Weights of a small GPT-style language model, trained from scratch on English Wikipedia: width 128.
Each number is 128 + 32 x the weight over its row's rms, rounded and kept within 0 to 255. Layers, rows and columns count from 0. Numbers have three digits each. The size before them is the row's rms in percent of the matrix's.

# q: layer 5 attention query, 256x128, rms 0.339, rows 45-95, columns 64-127
# k: layer 5 attention key, 256x128, rms 0.317, rows 45-95, columns 64-127
# v: layer 5 attention value, 256x128, rms 0.432, rows 32-80, columns 64-127
# o: layer 5 attention output (transposed), 256x128, rms 0.368, rows 32-80, columns 64-127
q45 108:124130158086098109136150101079114132145091057101151157157069122080106116143118109136078153132145151131232142097169141167101152137145127142172146182079103099062088113140112109108075118108159076
k45 103:109119051131095135126135114205162095128092075124110105143074139084127140130105164134138110151132163156133114049107098144104129099149176147112112093095155085087138139164172152165060087143119140
q46 110:125195118109160155153114114081156129152158070107089107078133129147204125076142146176177066161133135140132118087094090166159089086074057127131100178091180081087127120119099148084107089121049130
k46 119:132170121059139058128099132123170150144167082112121109084135121100154186154141147127138110164143128190113113108107138169139147116187152071110180123128077098072158152136147098128124076102064137
q47 107:119186165105134148107109084194090114112141127116119115079141173119160120129096146127103070117107161120118148132199087108120130065106128123154093108165177079153121124087157137126101103166154089
k47 104:065150190106083136166154106100128085101072123124144105098169149153140122164156101158132138169165085146103081103126076077117155092184113146098101129166133087064161123123119128112079101081121144
q48 102:184126152149138137126102135158161134157071113169094078145179111109098172148160113192181153051177133113132122099105104100139170146149115121116062114126158135162135157124125155145125133158078119
k48 111:110128108172194154128136092128110101102071085154074116159071150091141150099129152152154088147117186116172156098125141103099122145124168123120098096075113157155098130099171171118208104167135128
q49 124:061167087148093135148108148174221097152125128130137143123127169125139114125213163124108156048105075083074098115133190114124114130180041111058165151126155151122142136143157101106139165153105157
k49 104:063158083163095168103090132152160143157118050144100127185072159139149091121131193160089046112171147108160107114145141098109131105186126127096157170116114122080153154142184142170136137125085173
q50 109:129109149140132125065129163118116106095160126164200135126072113100122075048101098112152167109124127098109174169144148134145063135178119162082180176186181150109112157135102122107114118139101139
k50 135:135149121154158135098149118111117172136144102082158163144140107113156110125072112160150139165175153128115126136106151109150137182108084175077118148151112113145135092132033068126097142161085131
q51 082:122102092070136134161154113147159109106172153114115120120191127119168154162125177176089131157129108117116122118177068140110098096104060104079122187125103082190155084106141085088120180159125117
k51 125:147125109103166119124162091137141150164152186105167114082123232058184107090130167141098146143138138119086122119119142099101045152165133150086134164152157115134149057107110105131137122124071126
q52 125:187170086056194103093152113136094168165148105107169124133115131117115194128138149104139160181138194127124124136131100131108156174100123127083106158149147115164153044111090084162057133103150144
k52 119:128138151066146096058146088131091168187123079123158130098067120119114143147135122165179112143149198132107101111130115126050169183090071106133095149110206032119146128125069121099094154162094115
q53 109:096094144133054145188122175141142111103111155136129156111110153047202103082155055104144125217173117145101160139137211149139164145077186112156102150090169077106146125105176136179084152121146126
k53 119:137192140167125093150221146069115096157136138187143138138151195118143130130117079068087114178147111153135116084157203131141132150046144106149123092058112113129120116104159115154143103135071201
q54 106:133143165085187149125120134142175187115147083106097138145077127197097118140193115139146187117162115127137134154104218124075169180165123126140092126111185048126088045140106128151155123126111085
k54 102:104085151148148093163142180162172154160101113137160094184086102168104087181145148139145111117116131119087163161120166122117129124101114125185132048116154124139206069126144170149133128173101129
q55 109:130100151118126081101146204066098133251165109133172165172070105156126091151114134147104088143196096115133091126135114116136171148114188094165128104090190147124107104140149147108145149179177120
k55 103:147120101130141175205137145122209069097075161127117132144170092192124069104073169138143109125089108161134097157138085143124180125167130101178108120149149153129119136142144156154159135109159156
q56 122:052135161159119115056147096115116139171143108139105123184099093133091126110121159090139139119144128127165131137103128108141153154068157175178181120098096092061122109070072078119079119079154120
k56 108:103091112161104137125168095109163154139122017112116137122125074111121111130144127098146138102165107161127132180172119125199145128119079189179144162146141101064194137093131177127102153108176139
q57 126:116132126095121104073065124052064131119166090095136114162042163175088126116108131122102178182176164148159171159113100106163104162061151139149093120091114129145148135046100140157112141148119106
k57 112:090102190107162160121024154105125175059154152134142088092123111162077137110126127113126121151022130120164169143142117109110110116089134111128141117152117157127114127105169120155131164125129110
q58 115:124096130117194114084156099213090091090102145072119111120145102133109113150166137103096141126104117187076128125168107081133111175109109139089143074123182117144113114110218181141153151137134107
k58 116:106114191092190139098183111140164137146120160125114135120128123134088127160168107111094157145153098150109091159168141077166096132069088146129097121163223136100112050113126137117149155129168158
q59 109:138165104151155112111149119148127087129123224160132118091171130085171144134099129120147064127130110111097085122135025171164084121150117126161215116149101144120042123138150133111172097143071153
k59 108:214146136120099112130128104147113104105083196128103101102172126129160148158150092138145118074144150095169092096122112107171069169165115170116105123175118193085065117127130156119146139163085178
q60 114:148172140101144123119113163128140130132106037125165131156072161099169141149147122147118084130114104096114157130172099185192153133107109124181161149156150048118149136178147076111047134134154169
k60 114:202129108157117151135132184136180145119124136134110148178117128172180115153180094206094129063074103108167105134100131132113166116119152082144174146161127091075130140147204122116168094136109155
q61 120:140068167113054123154201177102151100159158174113139126135096098141084091171055103150085067155130134190134199117074095104112127109146138141119114084131112085145146143137191137126085127089144126
k61 109:171166113143070117198142184159139104133124147164147122175113138099133129114105126098078189129128184148098128175097162128119103073118166191143087119087139112126033160075179136158120158129153149
q62 121:210106127081159106148141130075087171145150093092136139187129151150078091159128125142157079204184109158131129079126154092155181113134111097147105138108089150186088080101129087106052127177176155
k62 115:130131130135139141157157129107168173130110119125159172175194100129069115126164137130157109125173145127115125146139130124186139087156120109111133132124165166086131082118145147151180065140137144
q63 104:168158153171127136081076127147147119096090205110153153088133102103102147130145099102148147120118225106104103085114186130179096124077164097135091040114143132160189095165074068090118099117135140
k63 104:152211175172109149085121122150150104108083149153180102072160176090119131122176061144120118099133130124059170087106153116116076086075118076133078086057165032149116119135150124157105130134112136
v32 102:144131174103100106083134138159174195115146143138053116108130093164154117152095156162099137127139158097141101139175136099090200103135119112149135112121147071132138128097114140110100079105166155
o32 086:125103081185199097162111154101104071090154155175108159119143169125128157130112086110113096132097173093117101155124164156157128125110098181115066198209132149092119140191136131159129169162070152
v33 097:125090100151089104113158146088139124101142170136163145166099096058130074089143183125134058152095119144142120106155184139098136174131166108156100105160150186166118135154178074124136182087093143
o33 088:112074107137039175168161111129170054138108122126136107092151140126115105099102098102128094060142145126074116116179133113127163138115082164123140117119066144165103183141134125168088119117159114
v34 092:154094166057125071064132123141112138193073165132082110167102084144142092087116148185153129116116131111100122186127175125154152153126127114106113164111126122160160143095152172162175154137143107
o34 098:160138120170206150122161137138158141095087133135176151105122168099093070122146093115136131124115167077142091149147118112122171115176115169146152134144156119067078146145104137085105143119203165
v35 095:128161138103067132165180154146107100175143080192134111188145126112186136121130087116116180175152083099100148113194127123146094125072125165159112122075167087083098162120072153085101166167065131
o35 085:205168139096105139114123105139158116118153081119065128074121164138124144148151177140091168096109118093193087129051137123142128153147146128108156091128106139166116120094145096124148117159114132
v36 096:134115193096114117149176171147077127121178035115137126082109145110130118085096139107113154153113063116132108125123077171144187129108150075119119129097115119160067139105062175121142125107083121
o36 092:113135092072146135151158110070162142143172117068187107134140100128133142212133087155123116120136156117125110130049140127164128140136176097077164140170163111082168107141113109137126080142087124
v37 090:147091149128072199120148174100105069113178092141110140077167138097112090052064102157150149170186118122061135104135139161147079168139134161085107081143138101146079115131120103085102092134128072
o37 083:125128138078143090118119147105137127119087145113090188171139104121170157154209142139121105091128052200107147142123145067150084077080137127164142177106180116131131096153106093102168134157083137
v38 095:143124143111153145134172119100099119148178153190149136206141133080099135100105102111141145163181154094175108175124143129068141131110083119124150127082125077088157092114123125165107156103175147
o38 083:102164152140082105090120137102165191086123093119105112105130159201147139109130159145131138117091131169122140151183136080106131101113115151170116169175099131123086147159093090068188103126160089
v39 092:090158136096167092084168081145050140173092089144139120153157119187118089139143114097126095150121140112173098127194172172133124087082109142170137188151131179121093122140173103147146155125087151
o39 085:156143089173116227096083191164193064137149071125130106135086111110163099102147133135131097096142103100148157131132144125106124128179146107122149096134104129102118167146119108162120121154142164
v40 091:130182114110073111072124133130122109130107137132176082104148154103150178100099137142137127072114108117149113104089173096112123113150131149112116119092180159132069105128096104110143188125155118
o40 082:140086142154125183162145099089076110107133068142134150132088136078154114146125131118107110164157128113077138092152115141164122151073145140157144080139101105176178110070110139116149140160090113
v41 087:118143100065214149118180121114119148109121144180131043149189127156107119123095115050106127155132097125154123125175127116123103130127101142091081192129150136130178096145106120119145141107165099
o41 081:145150119138099136125120123075181156126138131035170105134062050122119097097146166142117196042148173148110153115167123110098106128128141157190138122111124068055158178125152096098108100139103112
v42 081:109118109136194138069146159113199111119103093191115095143144126096149162121132116153138106119189184069133087110176142070111206080116151100155112142099093130092138157116093056111177122125118098
o42 086:087127144153116147136120094152119175102115184114081143104139079175132126152087146096123168110105070180112121174157090156109134121114147172136173171151110123118053157134146172141162113151113179
v43 085:126053096166118128158179106085163158137131165129097182143121118107094111140161124100146065147143163099125153161065112132129140165105150107119138106121129156138136090188113162098182068121157154
o43 080:105143142094130141118058135052108137156204109131143093139113127179099134106180112110076137148030140105110102136112067152143114128119119122135122135126112122116110138135134122154108162153122124
v44 082:184128092115138111112127200107121121084159087097176140132130129173108153090180109105129105089162073134186139092111180160114135196133137098166150165144097133118149111153107143105163119161202103
o44 074:136118174160093072152105134139157133077169184198095169112108159136107163126059159125086141129170174084143147130190161135164106119105151102122143114118147092101112154074133156145150158144103165
v45 080:152201171127126143147180144171094105167145091181110115133094091064161162140114088180129138186132171122145161129177127128129112095127097142169093140113153102074100073152137144145124121142099099
o45 076:105146147159150141083114170166114104104133113121138135116164116169140071106125165148148148127110145063158141163123141114152118131140134100069178074131126133115159136129152075168099156153151146
v46 094:112101203137121111148128119100164108154078146161131077102103137132140117153024145163130152169174132132150177191079126155145078095143128098093144160122073094140152103105130110123189127162127063
o46 086:131091135137147151085118136126104108096119135101125114184186084092068130168161159074084134136089104126138042088107124080122166125194172162121116124157196126093057161098122117113132142062214171
v47 076:100137143156190050168157195111120097162141106118090106171146078083104166130115083169167123149136153128191185144058137137167159103091136153103127104127111168196136121141092061128112151082112114
o47 085:138098114088160165135140103113150155140115111112156114175131160103117101146106162079054197118142162090133138096179154115097156109182160120163141117128107126098102110153171078166104159166128179
v48 086:111126098126095133131130176124108123174201100156107128183144144126224074158152146156097113136160047131127170174132117160155114151168138115101193121118101098076141127100130080158148075136100177
o48 090:132050183112148146122122126092160109110106039122110108132147125126074146100146115120111146157130195116122167106122116111108114177186135132115064171147183139183112084132128162130114108109130127
v49 109:141132129096080135121157074129114105136074146188112131156163109206147104129158107133119074147120132142165069169082139139122122160186133131115117019109137162123122100159176127087133111131128161
o49 095:125146075148198122105104190169142160139086094139128185175122141103064178114125145124167132134083188158070175079106106111111087077092100134137166131104078116070134161086122075169110154125191083
v50 090:125108156093103084125163107169175117103143136106139131081081121073114120134136135103185129097126070137146136106113162131171098063156066129162135100152112127118210087139121073109121151123170155
o50 085:090133165154125134159114133126108133114129128113109080175181100148112159136113076201063095122130181113053194136112102097142144192084116148115121104160118140167128128142147108160131148130149135
v51 089:115080086102124103136116169152079151119133128124152140170141118139076115163185120154150138142148161125168125100105098138121121085171109110045181105181101088120123145095123196135120121132124161
o51 084:138170160156135109126130103097133101087157087219095148088106120101180138137124148094106145123122121112109126177101141105114115149135122091136131124080145102084156159202113197137153083164191130
v52 096:129121163089170146110137112113171136092132114122151122112085149112108134087130085168157106140132151054157146175071165140100125112086126123087115086128129192090094181095084065096147127166135069
o52 084:120134152167102117149074163122079143154110181098091171125140075130118095133089109098141110139126145155151071167140107131073122144163148076136122172113077053201140114159148090114096107120182142
v53 094:111204143121168124136121162152121144119113114137117151121128120143121084138105146136086191096166114196135163146103136080116164095182149147128121163156174125120132141089154160111172097149129144
o53 089:098097140073175174135112109167129104158168092099158078129157105107231139117166119121049158179140168093107129156094119099144079168104149148112150142102162100087156134137107150145108121048100098
v54 094:174134150115077129155185148154171092159145099121104134062105161162125107140121126180092106137104166091119159119095163118119172139112158081118174092148072191128150097151042116115138093149157142
o54 087:118079119172189134142031108190135103133087122157162136130175133145129166157112102107109155133116193103102137137112079122169067168110112068087162128114120107124122107136167148154181151168134183
v55 082:168067127120101165067094096116176163131104106087146141137161143112123106029096129183082090157107075144144134088152132133141127083174198154096140169165129131093138107149108159144161109083164078
o55 075:089136152084137087195156115103097140082144139163168163129077135103078125154190169170144129107190165150103080170142159119153152161119157184124172102140146084173091075075084096114103097157123159
v56 092:178105144090053075097129048163128147163132122135205126188098190120121197149133128130141138132170101131104029142137146136126094156203120137150127067166118103137135113137120126115142140088119118
o56 091:111129125124180111159132160086163143045087148111087120091164130104106094098124121138168136160111166131198149092107124115124158121092110150116052086133165152168153085078096073099083108148102117
v57 088:153167121143095093104119162092167079134132050147128124119132161115165151121161096139152151160120121151140132097078170157169161125053146125162104131135142142157161161107098154129132194089127209
o57 077:064099148086161211121113092156165116198118132166128072155113159067086085151103145159085146061116087127102157164142132104103103134159104134133146136175105139166140110139133100161147111146065114
v58 098:146156105148112109131169126177138125111134023076151100050123100018202080106119103141126144118189115092124127161095144079164131121155118146103094205135136136128118131115137129139093126139144185
o58 093:147112111124154118161158186084109045084192129096108167134186163169112091151154088087105120180089127158125168168159096113171112100104184123130115148110133133164119134184119146167165173189118138
v59 089:140136111107106127087131120133155141085136136126080150100104129096146137125022120073152072139110144124169097092143156120120180078111130105163143075115105122119104119160133164053094109169170156
o59 081:104127144152099182135152177105122077095132133146088150179142063112093187099104083176117115122126085129099159101176117130194076134107106084099087167138125141121157159105104130135087189107096113
v60 090:053099166162126145111123099124128108151108166165133167167186110213124186159182118070160166138095114155146121134172064109108096087143189109091121103152098160052148192131085088092113140110149098
o60 083:159139062126125118132146156136098181099125143146052180160104080135088124083090153169156182151165125116147126180051135158113120132094110151167075125097091090130108129078175180107089137115154118
v61 093:135153104120086112094135120153142129180139168106070135110092160118174178115117131159085071164157155112094063115148155135190153169107137125098106066175137130133138122115169112127128125138173116
o61 089:105071133064149116120118153108127138156140106143210146165112135132116105112084101120122147101150121118132188140131135148109133191117038085093178194094161119147071078146140096159138157133128147
v62 096:148132150132142164189091114131131143091078130148140130110080062145142166174154182113099117093103136153104144176159089150165212044108140163164132059127079083141123195119147218141157042161142169
o62 081:069158112111092120105122086135133126124111145114120141122153102135117117118109127187140060144110078114141165148126143142124165205152163132104125179151096211137189096119130099142126148124145059
v63 089:177135121137123182100132143078141126140110124127141153137136048125131118109163096097105120115121106135121176102113187146053198120161095116137087143110152163184178119125166119114114153077167079
o63 083:111130142104109120106187126143127077147143131127126101098111114126105087159108228182154127183120126159135106140198071126162043088144101156134123141148111128136090128121147070117101146201152154
q64 084:150105073118119054183145099130107120103128185106100103169073129195108145146126168091112175178064131159120095109106068135122122133094164132133093173141156138133184142145114114111198166162158108
k64 105:106174093180097143106152085139190157102132133108110146202200137148097109105105101124203092140166128105097097081141153134142107133113107105147199080106128169136117110136116112095162130150167137
q65 103:155077138077133105126143146147123088174113136117093190154094126151155132080161129157159143168084122155197089113071142171110109127094159132132084153131124105106096125126146131113148110148055175
k65 110:165091112087149082134091126105112158164158138101095124177118106138113148124136134138179124151113098208186130148067095117128115113111229102129123175101150148151098139116120127137063138043100127
q66 089:110111147169154139183107132138147128116176136143151123092114118078202058119135161185101152093081118118088124145190148099140132076166065162152150091168166099158138135146128151192173113115135039
k66 088:076179174156189154154150091136176120120115156142111133103160148109153101104161104149133136173129138070107109137138181132152134125118079131109144110139102157138152090134148074095189110188100127
q67 085:174121098067140093087145132098131157154107129088101146191082137139117146141175092155169167129111098142107132127119114155091097129100146130141114205157164055144180105160174129133102129138070095
k67 081:169178098101120127084161084139125132168139178081169149145092109108133114116071136123170158130152159147165138134132203138116053134117179117135127087098168108166068148096172113097069136133102147
q68 062:106110168124153135085095148131084140120052086118150132135139116114117096143116105116164081185144122106125115151097095161180107170122106079136146108125065216139174170111119115070125092138164149
k68 060:126103147176143126122120167150110146088065105126132106129133167105165135150169130110118082083162118135116106116171095093119193168119081121137082158169114138113138179106101173189151099151195141
q69 082:097138156156147122156115149147128075129172157208130090089145158110144123140097119137047167131106137140139146135125124119128137180160092128153138064113131162146075132080142160165128113136178088
k69 092:104087165141188120116147130128144134140087122170095122127148154061144085107173100160133197129122113084117116126128120154166087154138032164149121130147095096151168087135143123107218126146136134
q70 054:139134105113105135164141120182096108126101177130136154133087121136083185104145117090186188147152153137164131146082217135223091127099161096172134147107166147117164130120154123077099183132179140
k70 073:071104092141121087066076127153068113139152160064191097138104115165101133174103069108102103117156151113141185124133177117085093150160142106121114200098147114093108190130091094194068144100168132
q71 076:105067171175130130157069096130125101128130121192173080073138159110142108148103154097043120115109146110139091123125143140122131094155074122128118080122121156108125177088143114173135125139190077
k71 080:092112157168163176141128154092161095117111070185117121135197140112157132084176122183121129146126123066129121115158109148120129132115037116131110102130081123138187105107168108127198128171129064
q72 073:172179103101124120116184097139123142115132148087131160179090107118071139110104109091205159106132151146117155097132157115140103153091214102090144160119151072115131115139141117079081128172076172
k72 087:176167068095071084102138153132094102098138191078160105118089096146077168149105143085111102110099146189136149167129135117104118130096165106115124155123180142106090203119121141166032151094142151
q73 068:075087110141104168150112106097099104124123123104115089151130104153139114170064139122090151089114103109143136130124118145163092141110093073117132119128133209093118171136111095128091091199228044
k73 067:069104113159089131158120116125111132097107071174163142146103121201122119172128133135149152079177151127105144122099114158175227103175052113170148134147128148146102115137121061207124109162168108
q74 070:105124144115107125127089139151186135134126148173136111081212150128192131094154118166101154131124085139156096177126138096113150096115112159155150135088092121107149128120160185155151140081112102
k74 081:137104195138169137143161094149151160133104058168128106112187133089173114116139180211111179165154156130125111104131153150114133146165102161110134084140082103161204054114222161111181101137083082
q75 092:141188187142187170130150095198123127129105209126168119154105107137123118111105104099122158125160196092119122205117166127152069095137136168137188138165143132061105144158099141154071097128139097
k75 091:194142148190125136082145094139118109135108192109206092156050128102138103117088129124123142061116157097126135121194169099140103125220139167121161099150118111093129106131089119118043111130132125
q76 079:195082119110135157142144137154114174163142105092103116144111125118130143117130098146181163100148095153097118104138115158165094091139128141100126094158186016113172076185094066074171152113099173
k76 083:147142113173159158115116080171131108137125205089138102109052129169129132172093090078111134184084149142149175093126150096139113125157188083091153140093162148117105161170123071110125157164117162
q77 065:162142100062117115171155144063135158162138144166125140106094183120172180080124129158086162158116076125167117150067200083158148129075128112116118108110081158137121175138184130130154142146092103
k77 080:111143156136175112106138097131137162166115099126124187108125118161184170128167163120048129183173190127186106104130152125133133151091167147094143134107141176178100097110144124075144143174142088
q78 082:104067194139141165123100132150122159090189134173172089131161102128147049142131135125096081125107113154074115123176077185132118095175144148141153113185152107165141135108150081179126142133226145
k78 093:130067186138195180133119147107144144129131093156138103106102111123168064037120139136176137175112130120111105139154095151122094145190093104169137127127101106144206100135183099048213099115119096
q79 103:146127139100174120152115144175141146134099086139108124115130177123168090145140128189161105132111077101138037125128103147139148079138095140129093176202078065078178098159110099166157112112105094
k79 111:104113167101150161165117096142129116135066095122098125093134092126164147142115145183139109114116100160141108127097107184128158059123110086106101155102097115120179071170175119094114174137122094
q80 092:162116142090065153102140146103116163146177160114151119137112100137091160102029114123107139148116217143117191151116085124140124184108188119095119091106166116187094155125109117091066137121106197
k80 127:130128056096055098118114145123071114117090169125117115136095117174121111173110142117134138074126086177144148121132137117144128102111087094163084175118166082095098142138093122198046180159171137
q81 076:075058103133099138155126166108119109062114099157129153154172066120172131153131118156102130066084025146128139086090115153121133128040089093164124186121105161119119174114188087146098174153124122
k81 106:134195130106136088102195085103133113144151167187116110104132151105133129144180143092048180177106191144137172096099104077038133213087141132144134092104141138175095109075133168137186084173122147
q82 088:117145070105154124180168120117136168084096139087137125124114130147119142133139131127119141123173056173096146115125103147070087170100146122127105166081122134174186081121199068113117166148140118
k82 104:072122072153186133132120147129130091094131141135095110133154124106119100175116088150141122109213078120136119124114064138108186086143147089161151179140077108127135175096155103133072139090173150
q83 105:099158147151118080162137120100088142109122136132187131188074156159123128121149112126089133147100151106159161097109132058157165123110153186062102136155116167132103112092134170207089122203091133
k83 114:175154153103125169184202130055105108142158094109149104201124104145119145167142125068080162134123132125124094113099112099123247146130112171132098131138151197153048182140126173161072120140184135
q84 101:169150201126171169141083122125153153147136098176091119077135147157128120090168127236120115157108107111081046093157125167140128095144074114145063089136135126142172131127100118085163145066075104
k84 100:156110138098193113140111154078132114100058096143050178181130138165127098082209150093166144071115151124143113141150104174203120126134094122160134091124123047148174129165123127079132148146089147
q85 107:120150128113091188130121186158142135115128061186089083112162111093112132183073161147145068098139156131117086105121132134156166154118084109109143130158068093142101144063096120172078118122161224
k85 114:119077112109124086180164173125136114061118127140131131108138160073075100139141070212175083110120072093104114118121130165145150146135101068088147115154131126168188063147130106137119162124135146
q86 083:139104147126152124107114083112082123105129200128062146114144216162113141086066083086067120208121106129174048138066084112167147138143195145055123150131139119101166089108167140175110113159106085
k86 082:109123078146105102164118202078165097175156122097134093112101118135121172110090186110051144145172095190130182082084108131105119087139139121170097089153136216136121155183129164153158121106164083
q87 124:142144051186112154086124134121148142149115167148123136181172077150123142163091157108188114046162108110146134122095191133109135113154128107109188093125089152100105149110151076155075126127157138
k87 105:149078096242077147140167119125146117069100117132143126151149106152104099144102148132135078119202145114187113148116165130193167097133075152148142108187098139158146113124156149160070109135147114
q88 095:150098119129174117177155077140124177153210141181131121138134140071087199139105123113149165101139104156086137124090171166121162161171090063063188109173163167203123165157097092147136098170106098
k88 094:144127099152114159073156147155174131119141174203118151161058173106115114144193117150130134155172151133079162097211111116144077100122114105124153124177168136169113165079156058110139151113175110
q89 105:124115170154130150153079114113149184061093136135132162124127115047166094091152144137191152119142122156132169136170186137156138087115061151156193137136141137093197135124133125130189097134091056
k89 101:110146151124110108132169109084119154109151157109168151143152103095116164129185145126110189132165097111080153156184129131087115128136140148134161140124091136180117208137204137145136096172097173
q90 097:137234137140074136113129115146119117117179199178196132138117135174084190137108144086128154122095206139149154113136103142100108129145097151115128172101128161141111158068147144146055131170160117
k90 097:146085128048106087069167144107172146149187115112151093184117168157082096140111146119118159132116119159133160110089084146115152194109117191124147172110143153124102188113084126141060120115127090
q91 090:150162114139070105221131159147152110150069187124108098162180153156144091188206158160129140115125147162188092152086183132149137156100111158096137156173115102093119093185154168165094136118114093
k91 091:076109110148119135104085088104153158189051113153111140162162055128119154160160097190124105143096082102117091112079085136156142126129078123171140110145085099113145111132134105118123139110170147
q92 088:149117142078113146116152121120134081148052160195099101104163149109163066175085127144154118097164124142148124127080127164188185146139080086092101099146134123142108111159142172172043075112114125
k92 097:176127081101054185087116135195100098057106069109083134146101134113177087131112137163117139088128133137103107124094111134116113133134099069172140159188146071185135110134141138139117120099166111
q93 114:130150103147081167047110124136134128102101195185103128135136136113118110132106100107139107111162221112137125093105172161156049118116099087080189136088163131121080136082087064131040092124147162
k93 095:063100150185054128133157149073123153113145151132099149179148095079090143094110135139192095064139098108146104084151104163167142128115138042088118090156127111154142177103126109111119132110145112
q94 080:104202122108086137121080108141099136145151074089104115095173083063165160123088163106081124120107133177086148136160146120092155139133128117148175101074097013079150166146133110126087114113104120
k94 103:118026189129103104151119181134163147186142125078183143082162099104167133181156135126109159139131156154179135133080095130140147126138171134108109096091113149063124142142125170141183112147107132
q95 098:166155055079093069085169113148137134105111103125108080161111137069116145100130123144154146128167167101150177107102148087093165142133149124103099141138156109118155095114143133200180149127107099
k95 105:077123168085114145107155142093095122135192097173095109056139104133106161157118124141132104210167075136108099168117172123141117129048179110173071105115156152173137128118116080125129129155126160
v64 117:088098152141171103119153081180097154109174115148122147141068159094174229115160111105111137128167129134109129120120140044157144098130155124136110162103113220108089063095166130152134156226114071
o64 123:129101117089153166127083137168166138162060120156076058121165123116151154147191121168153152162148125152097080158128087092123131128135099106140107146096099138110132069195043125104135110125139136
v65 119:179072114099080102114159123151091149114180170171119156143146162132084176109136108128167156157120098117092097135163122098090160128101116111129140130103138145072115200161123147112165149102096163
o65 110:141067161114135159094108166171148128101109092046104145154135115116101114134139142098157131162126104094143141168134096114182162100174123103119073126186114151086161104101156104160191155132136180
v66 104:129193198121089153188151112145076160109127148079197105174130128158108088144145157159111106102096139142163143142151107123100110168137136140118160153151203124110078150117153176164138098163094100
o66 099:122083089226081140100157115129152189109138132122136124188185096134104112117103140142090110100155129132150103108145150168100134120080129123173148196187016151144168142132199125138121168109110116
v67 125:109076161150140128099121069100089055104098111153081085151126094162109138160158107109165083106064142180115093074124140129110130042161134135112137123103129143173111059170144073144126096189110173
o67 129:139129181127154103145101123144136120091151129127174135051150202129140168101084041136083139189169139177151072117161186153144164134101068130097111144070124085125131107142126160154162137174115141
v68 106:202127101096109128092140097157161119138100133131114113110147099149151180175148119139069123062119141130103119120165123138153128112124106114093203155086126184127065102132144078120140149091156103
o68 106:099132143142154077105151106083165072143133161126108084132086098139167090137134120158125117136089141111111134185079104061099077141112137076138108126073167083118118126131151143137159146137115112
v69 117:129146186150163147180086150114152114102123109098131140161128075102128170091120135097112203098142155157153135166089147077132147118171116093097159171115105101136094156099140201144135145153119109
o69 118:147144111152168144161135145090150146142109150124084186127130176119194145142188097152119060101110132129158075078095180113123147081143097104135191090178064112154134140141091168102149116130111157
v70 106:153154105099124165205100164099081156156123134130163172170162106138195143041159119135101114154092152080098136114131138102150067128165069102060139082141124121086073085076140131185065114082135138
o70 101:101161139145114124116131110099142138168162154099110125157136071149188131110139098130122144131083194148100161163160127072066148107163135154104171155106101098107104178128189182194144073086089111
v71 094:125108209099099168134134135134140110125108096120141081169132115099160101079144123123160089186107171146171092087107120108147118158154096141136166115158105099140152111123162116120065096141166109
o71 093:160169103154135110144114078163131150145101255146144139086136190181123135107124157071120133106179146129138075133148198102158135138120099160137161141138140149090070125116103174086170094140158138
v72 127:133125147080054145176130095159138109023164141068124089146085129098108188090137144128073096090114155175142180093199139157136199110104137158187122169146100092105153103166141124116151131150134079
o72 126:159162100129153172078081142173128146186164174078132126191123165126156095108131130096095106148110157085174122117133135138100099043068074190156065110141117129099194125137121146151123133156137144
v73 100:152128132058141115139087099177139198089206133122114153099083093178149173141104223119133119086124100088125132179120140149141118095162155137151133192100137150122105119130101174135115164183075138
o73 098:190088142145127142158177120154139149089094061149125123124126153097140173126142123091162105084088096061101106112151111174117079084129069101159101134171062162106164197127110112110128158111135130
v74 106:076110188116086154079075120146127114138107117117134167227160121127123099148097125137139115125147128083091131111107112093113119120172169139121082113123149003130114145150084076131121096119134100
o74 108:119148097171008122084084128126149078093153135174132134133126121112107158132060097108090118068144159176108111115114199124169158110110127122083125127052134167136131162121145122110122120117111158
v75 127:098086154118155104107103138126097129116182129082099099138137070113085090090104106101163110136117108067146117073132118160147133115113164161174166167116141097145111137131140109117087060130117127
o75 126:192094104191130133120131128188136122143130141123128126101192177142139132125080144141134130161145142174146105148101121135189173143091115129102135118123070141171121082182172147140148147124079139
v76 125:188134084064121135129099122120105127126149127108071057199127123130162156065116088135141147155140129070110081142111036140092181117124107100130115203081151151123142144107120112100153106067080124
o76 132:187094113126129130110181152155126084166160127119124138197128175131160161126086138088121131101110184135136131092100093103152113100084169137091094080148124098079140132064172141136154112111154166
v77 125:195197114166177167127135125127133111163188112187118093134110128167113141203158121127103150173093130121152165101174080147108125153103129154070128146086125183146152155124192147119104050083104110
o77 126:148082074141126154136183147124151131076093116113109106128116192124172107094156071111118107127199113071139110160117083126172136179088154087081146116104129125121106087110161150089112111101172165
v78 124:166106117113191154173064103104189162158088132067119132118145174136130115153094100122153157120091136119073146152069118159165123104113132132136123087073109137155101132118153116149122023158107156
o78 131:171088130140098120116146140102118078096115099198121136148090117096091142087176124141125222118161107170150117100152157121124136168143113113128158106075166084118211099184158126122082107150163129
v79 113:088126141144097068115128127111135109107128086117103137130140110112160115115077176126160093115123106135105163106143127151128154120148094136128179130100108145145200151088119070113139105118112120
o79 111:119162134081162168120126175168092105165149162186130150145105174172155106137100116155076096165108137136161149151130114091167155141106143163135100078067160076129084171108120193126124107115126107
v80 107:190138101106093102088158128071103117119091095139125160134132116153138112126112137145136118125072138096103047071183140134140183127109107076144127133147069146076144068141126112120154110057175189
o80 109:096132160150145128128148124118112091117181080136159153141109121131141031126134116111149161136120132126064146147141153078130078074136185111138152083093139074062178115150169138187172145146209165